{
  "num_hidden_layers": 12,
  "hidden_size": 96,
  "num_attention_heads": 3,
  "num_key_value_heads": 3,
  "head_dim": 32,
  "intermediate_size": 384,
  "vocab_size": 8192,
  "hidden_act": "tanh_gelu",
  "norm": "layernorm",
  "norm_place": "pre",
  "norm_eps": 1e-06,
  "positions": "learned",
  "qk_norm": false,
  "attn_scale": 0.177,
  "bias": "all",
  "tie_word_embeddings": true,
  "parallel_block": false,
  "init": "normal",
  "init_std_qkv": 0.051,
  "init_std_o": 0.0,
  "init_std_up": 0.051,
  "init_std_down": 0.0,
  "optimizer": "muon_variant",
  "learning_rate": 0.00456,
  "lr_mult_down": 1.5,
  "beta1": 0.95,
  "lr_head": 0.0114,
  "max_grad_norm": 0.5,
  "warmup_steps": 200,
  "schedule": "wsd",
  "decay_fraction": 0.54,
  "decay_shape": "linear",
  "final_lr_fraction": 0.0,
  "batch_tokens": 32768,
  "max_seq_len": 1024,
  "doc_mask": true,
  "train_tokens": 150400000,
  "max_steps": 4590,
  "dataset": "wikipedia_en"
}
Each number is 200 + 30 x the weight over its row's rms, rounded and kept within 0 to 999. Layers, rows and columns count from 0. The size before them is the row's rms in percent of the matrix's.

# layer 3 attention query, 96x96, rms 0.196, rows 0-67, columns 0-47
073,155,157,163,197,167,222,257,192,204,230,236,182,218,265,139,175,216,165,151,206,174,154,212,184,192,184,218,209,180,235,125,197,148,199,234,243,232,184,226,212,191,203,196,172,211,163,193,207
078,197,176,230,159,256,211,151,210,222,182,202,236,166,146,182,238,188,165,175,188,224,139,186,214,191,236,161,178,170,224,209,231,224,204,184,174,167,157,222,165,243,187,219,206,230,171,222,167
073,243,205,209,206,137,203,208,160,154,164,218,194,174,201,195,253,182,224,149,235,213,185,213,203,219,187,229,195,194,198,225,198,181,274,234,205,213,226,215,181,126,137,213,210,224,192,218,222
081,225,219,229,165,270,189,190,167,203,216,188,219,206,182,158,235,169,215,193,192,240,253,162,161,217,197,183,154,228,214,198,189,215,136,159,156,219,153,160,162,202,235,210,230,163,234,172,212
075,246,162,236,171,189,204,140,195,164,166,221,163,168,197,172,215,205,220,159,242,194,180,175,248,254,190,170,147,186,215,171,258,189,198,186,189,212,182,186,146,235,188,204,250,180,193,265,228
074,262,191,186,186,193,195,179,212,210,194,225,154,162,201,189,246,221,229,207,166,221,233,229,198,200,194,172,282,239,186,171,155,231,241,196,209,195,222,142,156,163,183,178,229,163,211,244,186
077,186,207,205,159,178,209,183,257,208,200,170,229,197,248,214,227,155,157,177,220,197,161,175,217,144,134,230,255,236,213,186,190,195,176,182,178,237,212,168,215,172,184,189,226,216,188,207,189
075,156,222,140,204,166,215,230,271,183,256,201,177,179,188,185,170,153,146,187,230,189,165,242,227,201,200,235,214,188,242,165,153,136,238,184,225,174,206,242,199,137,193,184,236,222,196,248,184
084,281,212,198,216,208,212,220,201,142,198,179,214,168,172,178,196,214,266,202,181,177,208,237,164,174,161,172,222,273,188,174,221,203,228,245,235,222,211,122,233,181,196,168,170,174,225,190,176
079,151,219,189,171,197,191,248,184,179,189,221,135,273,214,203,147,203,151,222,183,190,209,206,210,182,241,186,214,219,114,215,180,171,161,215,253,193,174,266,199,243,235,214,175,166,203,190,140
084,102,197,265,161,191,211,202,202,224,185,229,172,216,225,216,187,247,170,241,184,270,137,207,202,165,188,191,221,184,173,169,194,221,165,185,214,173,208,286,182,177,165,227,178,202,195,190,158
082,165,213,196,171,214,201,201,250,232,239,242,175,178,163,205,224,179,204,241,218,215,256,185,234,176,216,223,159,153,224,189,234,233,152,188,124,207,198,263,127,238,192,221,214,227,178,194,237
075,233,133,199,248,270,222,151,145,252,152,179,172,191,176,182,216,188,175,195,177,159,232,205,181,223,252,162,119,188,218,181,240,208,230,177,160,204,217,194,169,252,211,139,222,251,158,214,211
070,208,167,227,242,241,183,179,155,176,234,195,180,180,182,209,203,203,215,180,168,263,200,210,119,207,158,187,133,199,195,205,230,172,215,194,183,172,162,169,175,248,213,181,189,176,209,192,163
067,162,153,200,261,179,208,187,160,207,226,186,166,190,185,184,231,191,180,214,238,154,233,188,167,187,178,197,210,203,215,204,225,180,146,217,240,212,261,225,225,153,237,214,178,203,211,224,244
065,192,219,249,126,224,157,146,209,239,192,170,198,214,189,194,237,225,175,216,148,263,209,250,181,195,226,203,226,228,195,237,180,178,166,151,213,259,172,196,204,199,220,151,232,206,232,189,213
067,130,216,201,241,211,200,237,228,188,189,259,226,157,266,184,199,219,210,207,217,185,136,224,262,215,172,183,206,179,191,135,199,190,165,223,200,259,211,222,180,237,161,207,252,203,208,189,205
069,281,176,223,234,155,180,153,192,224,189,182,215,226,214,222,198,160,184,166,253,187,234,179,194,225,191,180,198,156,199,221,215,175,174,220,229,257,262,119,153,189,203,149,210,178,215,189,230
095,255,230,168,175,181,198,167,163,163,156,211,193,205,216,196,201,168,253,195,171,194,198,187,184,225,191,170,194,283,227,229,214,204,210,145,225,155,211,151,199,143,237,184,229,170,245,239,228
075,216,242,154,129,233,185,154,216,148,176,195,179,178,171,237,190,157,230,260,205,179,224,208,183,176,198,238,181,211,202,189,195,215,195,149,156,201,264,151,189,158,251,202,236,189,244,253,205
091,272,207,182,250,189,177,208,175,168,203,192,203,206,181,181,190,191,249,201,235,187,255,206,144,249,196,211,218,219,229,261,191,199,213,161,189,196,260,111,174,160,253,167,231,159,213,194,252
066,218,218,206,237,255,214,210,220,247,199,213,215,231,177,171,153,185,168,215,196,232,243,226,183,180,190,214,214,192,178,217,210,209,282,195,254,167,171,221,213,228,171,198,179,209,245,197,126
098,249,201,225,191,233,190,196,242,113,185,129,244,193,172,230,253,155,231,203,218,185,238,220,161,208,143,188,204,234,235,215,245,205,201,153,187,247,194,133,165,179,221,157,241,169,231,167,214
124,119,195,219,199,200,219,224,194,234,207,198,154,195,215,196,181,227,155,168,183,204,178,197,271,206,229,248,187,160,149,153,203,218,162,227,203,210,175,302,194,245,189,219,173,236,152,171,149
065,196,176,172,160,186,179,248,244,216,144,210,152,185,232,129,189,228,206,213,201,186,220,198,186,226,156,237,226,215,218,206,138,188,235,199,223,166,190,211,226,190,202,168,208,228,201,186,144
079,215,170,194,210,176,192,228,176,164,248,216,196,211,195,148,190,160,175,238,205,162,217,264,138,195,228,181,239,215,211,216,170,208,210,210,231,150,243,166,199,135,210,181,179,169,243,220,223
089,175,172,207,224,166,195,215,203,172,226,175,190,130,219,234,193,230,228,185,210,237,185,190,198,185,239,199,221,204,186,173,192,167,199,206,225,227,194,277,209,188,242,224,182,242,134,199,200
082,135,185,220,179,217,201,217,219,172,201,219,156,229,196,210,161,202,204,197,107,234,115,202,262,217,258,199,236,175,204,152,190,236,220,235,199,198,191,267,200,243,214,237,171,220,151,172,133
078,199,210,215,203,181,211,223,236,170,214,187,153,191,199,183,180,159,205,241,184,194,148,208,217,173,174,202,228,176,155,236,152,235,229,291,274,175,240,225,234,190,215,207,183,208,239,161,194
071,292,198,198,216,153,165,186,217,175,213,202,244,229,288,188,198,205,250,181,162,162,196,230,215,186,213,202,201,210,181,211,207,179,230,223,196,230,202,190,188,183,177,175,196,195,213,227,214
078,193,241,166,152,179,182,283,184,198,167,168,172,230,193,231,148,220,177,205,152,178,212,172,187,226,198,204,222,169,200,185,175,190,226,231,270,222,224,242,230,168,185,215,164,224,226,176,161
070,190,211,168,197,202,268,174,215,214,208,178,201,122,219,166,185,220,192,166,210,145,195,227,204,188,186,154,146,236,253,212,246,214,202,240,155,164,223,167,224,190,143,172,220,199,223,213,236
116,212,209,196,233,199,116,265,180,240,183,196,228,179,195,198,248,217,145,218,222,261,188,164,185,203,175,241,229,246,189,186,211,196,207,176,161,258,175,233,211,194,232,143,197,181,194,214,184
122,179,249,146,162,191,237,174,253,232,177,169,173,188,188,185,238,211,174,183,82,155,195,190,229,216,258,196,202,199,182,245,197,212,241,201,175,221,199,185,207,228,168,228,234,240,194,178,227
108,217,248,179,181,200,165,157,179,177,169,148,158,167,175,213,201,203,259,225,209,194,188,220,244,232,197,199,220,227,175,234,218,238,220,180,133,238,230,213,185,240,237,225,238,213,123,170,242
132,224,258,174,226,153,261,164,234,219,197,212,195,229,139,180,177,183,212,199,234,219,197,162,219,165,256,165,212,206,193,241,175,192,234,139,212,208,206,166,250,210,178,169,215,189,247,251,202
125,206,158,196,177,244,219,260,200,241,228,170,237,234,203,108,177,170,186,178,265,229,204,202,162,209,191,224,230,240,227,233,183,173,221,170,184,207,168,154,180,181,231,210,184,178,220,212,238
112,185,236,219,283,129,172,230,195,208,229,257,173,192,223,194,202,194,203,183,198,152,171,207,242,227,238,184,218,187,216,225,212,196,185,198,167,259,258,205,189,236,207,193,171,194,196,192,202
120,238,167,228,192,218,217,184,210,160,208,197,247,175,151,147,214,169,154,165,174,188,268,174,140,233,199,234,224,212,215,217,157,193,222,188,223,155,153,144,219,173,223,229,169,229,211,181,253
133,209,186,214,192,217,193,207,185,183,239,264,227,236,130,216,181,163,181,186,258,228,236,132,204,233,179,183,217,197,192,237,158,189,236,205,239,155,163,196,187,184,139,166,172,233,222,178,223
110,193,201,167,206,137,192,267,190,229,174,264,171,194,244,179,154,196,168,180,229,238,118,172,238,209,224,171,243,186,221,175,201,223,148,181,184,199,220,253,167,166,158,181,175,252,210,147,218
121,235,206,186,236,182,173,229,211,178,194,234,190,268,178,192,223,164,248,220,190,141,247,270,193,161,167,259,182,195,174,249,195,236,208,199,139,211,225,187,188,205,199,192,219,194,240,223,208
114,186,172,190,200,183,192,188,189,159,176,259,238,150,298,156,197,186,212,157,198,211,199,208,197,202,218,215,177,149,183,218,182,224,206,164,217,162,225,199,167,202,192,160,168,192,195,192,208
119,166,228,214,213,218,159,199,181,181,230,231,202,221,198,193,191,175,247,214,205,227,165,215,254,177,214,238,209,261,190,246,206,226,184,181,174,165,176,196,218,157,204,174,201,174,184,179,230
132,145,215,210,201,209,191,216,232,187,256,199,232,183,250,164,210,192,222,220,211,148,164,198,185,239,171,214,173,222,164,229,237,207,212,242,218,244,265,222,202,177,181,198,206,207,205,258,217
097,151,198,196,229,169,182,199,195,213,177,230,192,199,168,209,164,215,173,163,212,247,201,147,217,220,260,212,244,168,229,165,176,173,181,203,174,207,206,226,190,206,253,212,195,205,164,132,266
135,222,177,169,225,215,185,202,217,221,184,240,162,214,223,184,145,228,178,181,258,228,217,188,253,224,154,272,219,183,206,188,170,172,184,192,204,166,183,253,218,143,207,179,170,227,213,186,237
145,164,228,175,253,198,183,267,194,188,171,241,190,231,210,219,195,170,255,210,218,170,169,214,191,207,220,197,155,136,211,172,238,225,213,251,204,178,214,255,176,178,156,192,192,203,226,191,176
100,161,192,173,257,183,192,239,205,151,221,225,210,182,225,218,242,165,193,194,206,244,168,169,224,180,165,174,160,214,201,216,220,187,224,187,182,217,256,222,234,210,177,192,193,181,203,267,193
131,189,236,175,201,198,208,203,192,208,227,224,168,144,183,206,221,205,218,203,149,192,203,224,179,194,156,233,187,196,201,194,194,176,220,207,254,200,191,186,176,233,139,212,202,246,214,204,174
106,207,175,178,274,207,205,226,210,210,172,198,227,250,196,170,221,187,211,190,260,241,193,206,182,146,204,271,197,185,210,219,178,186,206,236,139,149,223,217,225,156,219,224,159,233,171,186,168
129,257,146,195,186,230,200,124,275,210,183,170,222,238,179,187,239,147,188,195,234,226,225,223,198,164,171,210,247,227,218,227,197,173,246,195,171,218,167,144,183,208,235,219,214,200,232,207,197
119,218,172,168,186,209,156,211,224,136,252,193,201,171,157,231,180,174,184,165,241,255,254,218,162,158,194,270,164,178,213,236,159,150,233,135,198,192,224,188,194,207,183,179,168,249,181,224,188
123,203,240,241,178,205,210,177,238,195,200,198,213,221,178,128,218,181,136,206,172,219,262,189,151,248,213,149,176,207,223,253,195,198,250,241,261,184,150,168,185,232,189,234,184,173,211,275,196
118,172,236,220,234,144,190,170,231,233,206,169,205,169,127,239,240,175,243,203,231,159,193,222,194,143,208,176,223,184,178,161,258,205,180,193,182,189,176,175,200,251,189,209,214,166,212,169,199
102,201,210,167,228,220,200,244,159,206,148,263,134,168,203,188,196,203,222,243,182,226,208,225,244,226,184,236,258,180,222,186,200,220,164,238,213,187,166,237,212,178,180,165,199,276,191,210,159
120,153,214,150,242,164,184,212,173,186,175,266,167,171,183,208,193,215,241,194,200,160,225,173,178,215,209,249,206,149,179,200,200,266,199,216,190,204,250,184,189,237,171,234,173,239,166,173,179
123,203,189,218,182,213,223,170,194,199,223,155,250,213,182,204,220,139,145,193,208,247,247,165,132,203,223,163,209,220,226,203,232,161,235,191,210,209,164,178,216,223,217,160,200,233,203,237,145
135,169,195,192,182,160,215,180,183,194,184,237,186,166,183,198,186,216,212,215,212,220,164,249,204,212,247,198,250,165,211,187,161,159,221,172,213,229,200,243,213,174,262,212,183,174,206,132,227
137,229,185,156,174,159,211,168,156,253,191,199,209,233,190,165,217,184,215,205,195,218,274,177,199,142,198,164,200,222,187,232,205,158,291,185,245,191,182,179,130,171,221,200,226,190,144,180,243
140,193,291,204,144,191,209,222,266,219,233,196,210,209,220,219,267,160,221,180,214,224,163,213,197,220,177,197,218,190,199,203,210,230,248,246,137,191,203,208,160,163,174,261,251,193,257,238,174
120,198,207,228,192,179,208,220,128,186,192,187,197,194,222,187,159,215,219,166,216,146,220,205,151,178,217,126,173,180,211,200,222,167,215,209,261,230,161,164,181,219,224,243,172,215,157,161,178
131,190,193,225,135,205,165,160,192,187,226,211,194,151,216,195,214,175,235,235,129,175,222,221,200,152,224,168,194,175,202,251,174,187,191,197,200,213,200,199,182,207,195,186,222,233,169,194,232
137,197,172,224,259,199,227,239,215,189,185,196,230,206,236,197,168,232,191,203,142,205,195,224,207,180,221,253,180,179,179,233,216,223,206,191,176,209,228,196,227,189,231,215,115,162,207,239,222
077,131,232,222,228,191,135,247,141,230,207,180,220,249,173,206,228,207,229,211,232,219,177,193,213,212,215,203,213,208,127,267,233,226,180,243,156,171,195,205,196,203,203,214,181,184,199,214,231
085,218,175,210,178,179,246,143,170,168,261,185,207,207,204,189,242,166,263,189,224,173,197,194,179,215,208,182,187,186,177,147,187,238,217,160,236,184,153,162,166,214,204,226,231,223,193,167,214
086,248,192,195,206,213,207,191,218,215,210,186,161,171,197,198,190,198,224,202,190,188,195,193,191,194,218,213,233,237,281,197,218,144,228,141,204,235,208,185,177,169,229,187,222,159,249,154,183
101,264,218,170,206,202,218,127,206,238,198,150,208,175,143,216,244,154,219,230,222,214,215,208,177,138,212,199,229,195,178,214,256,204,207,202,207,191,202,141,195,197,172,203,238,180,219,202,222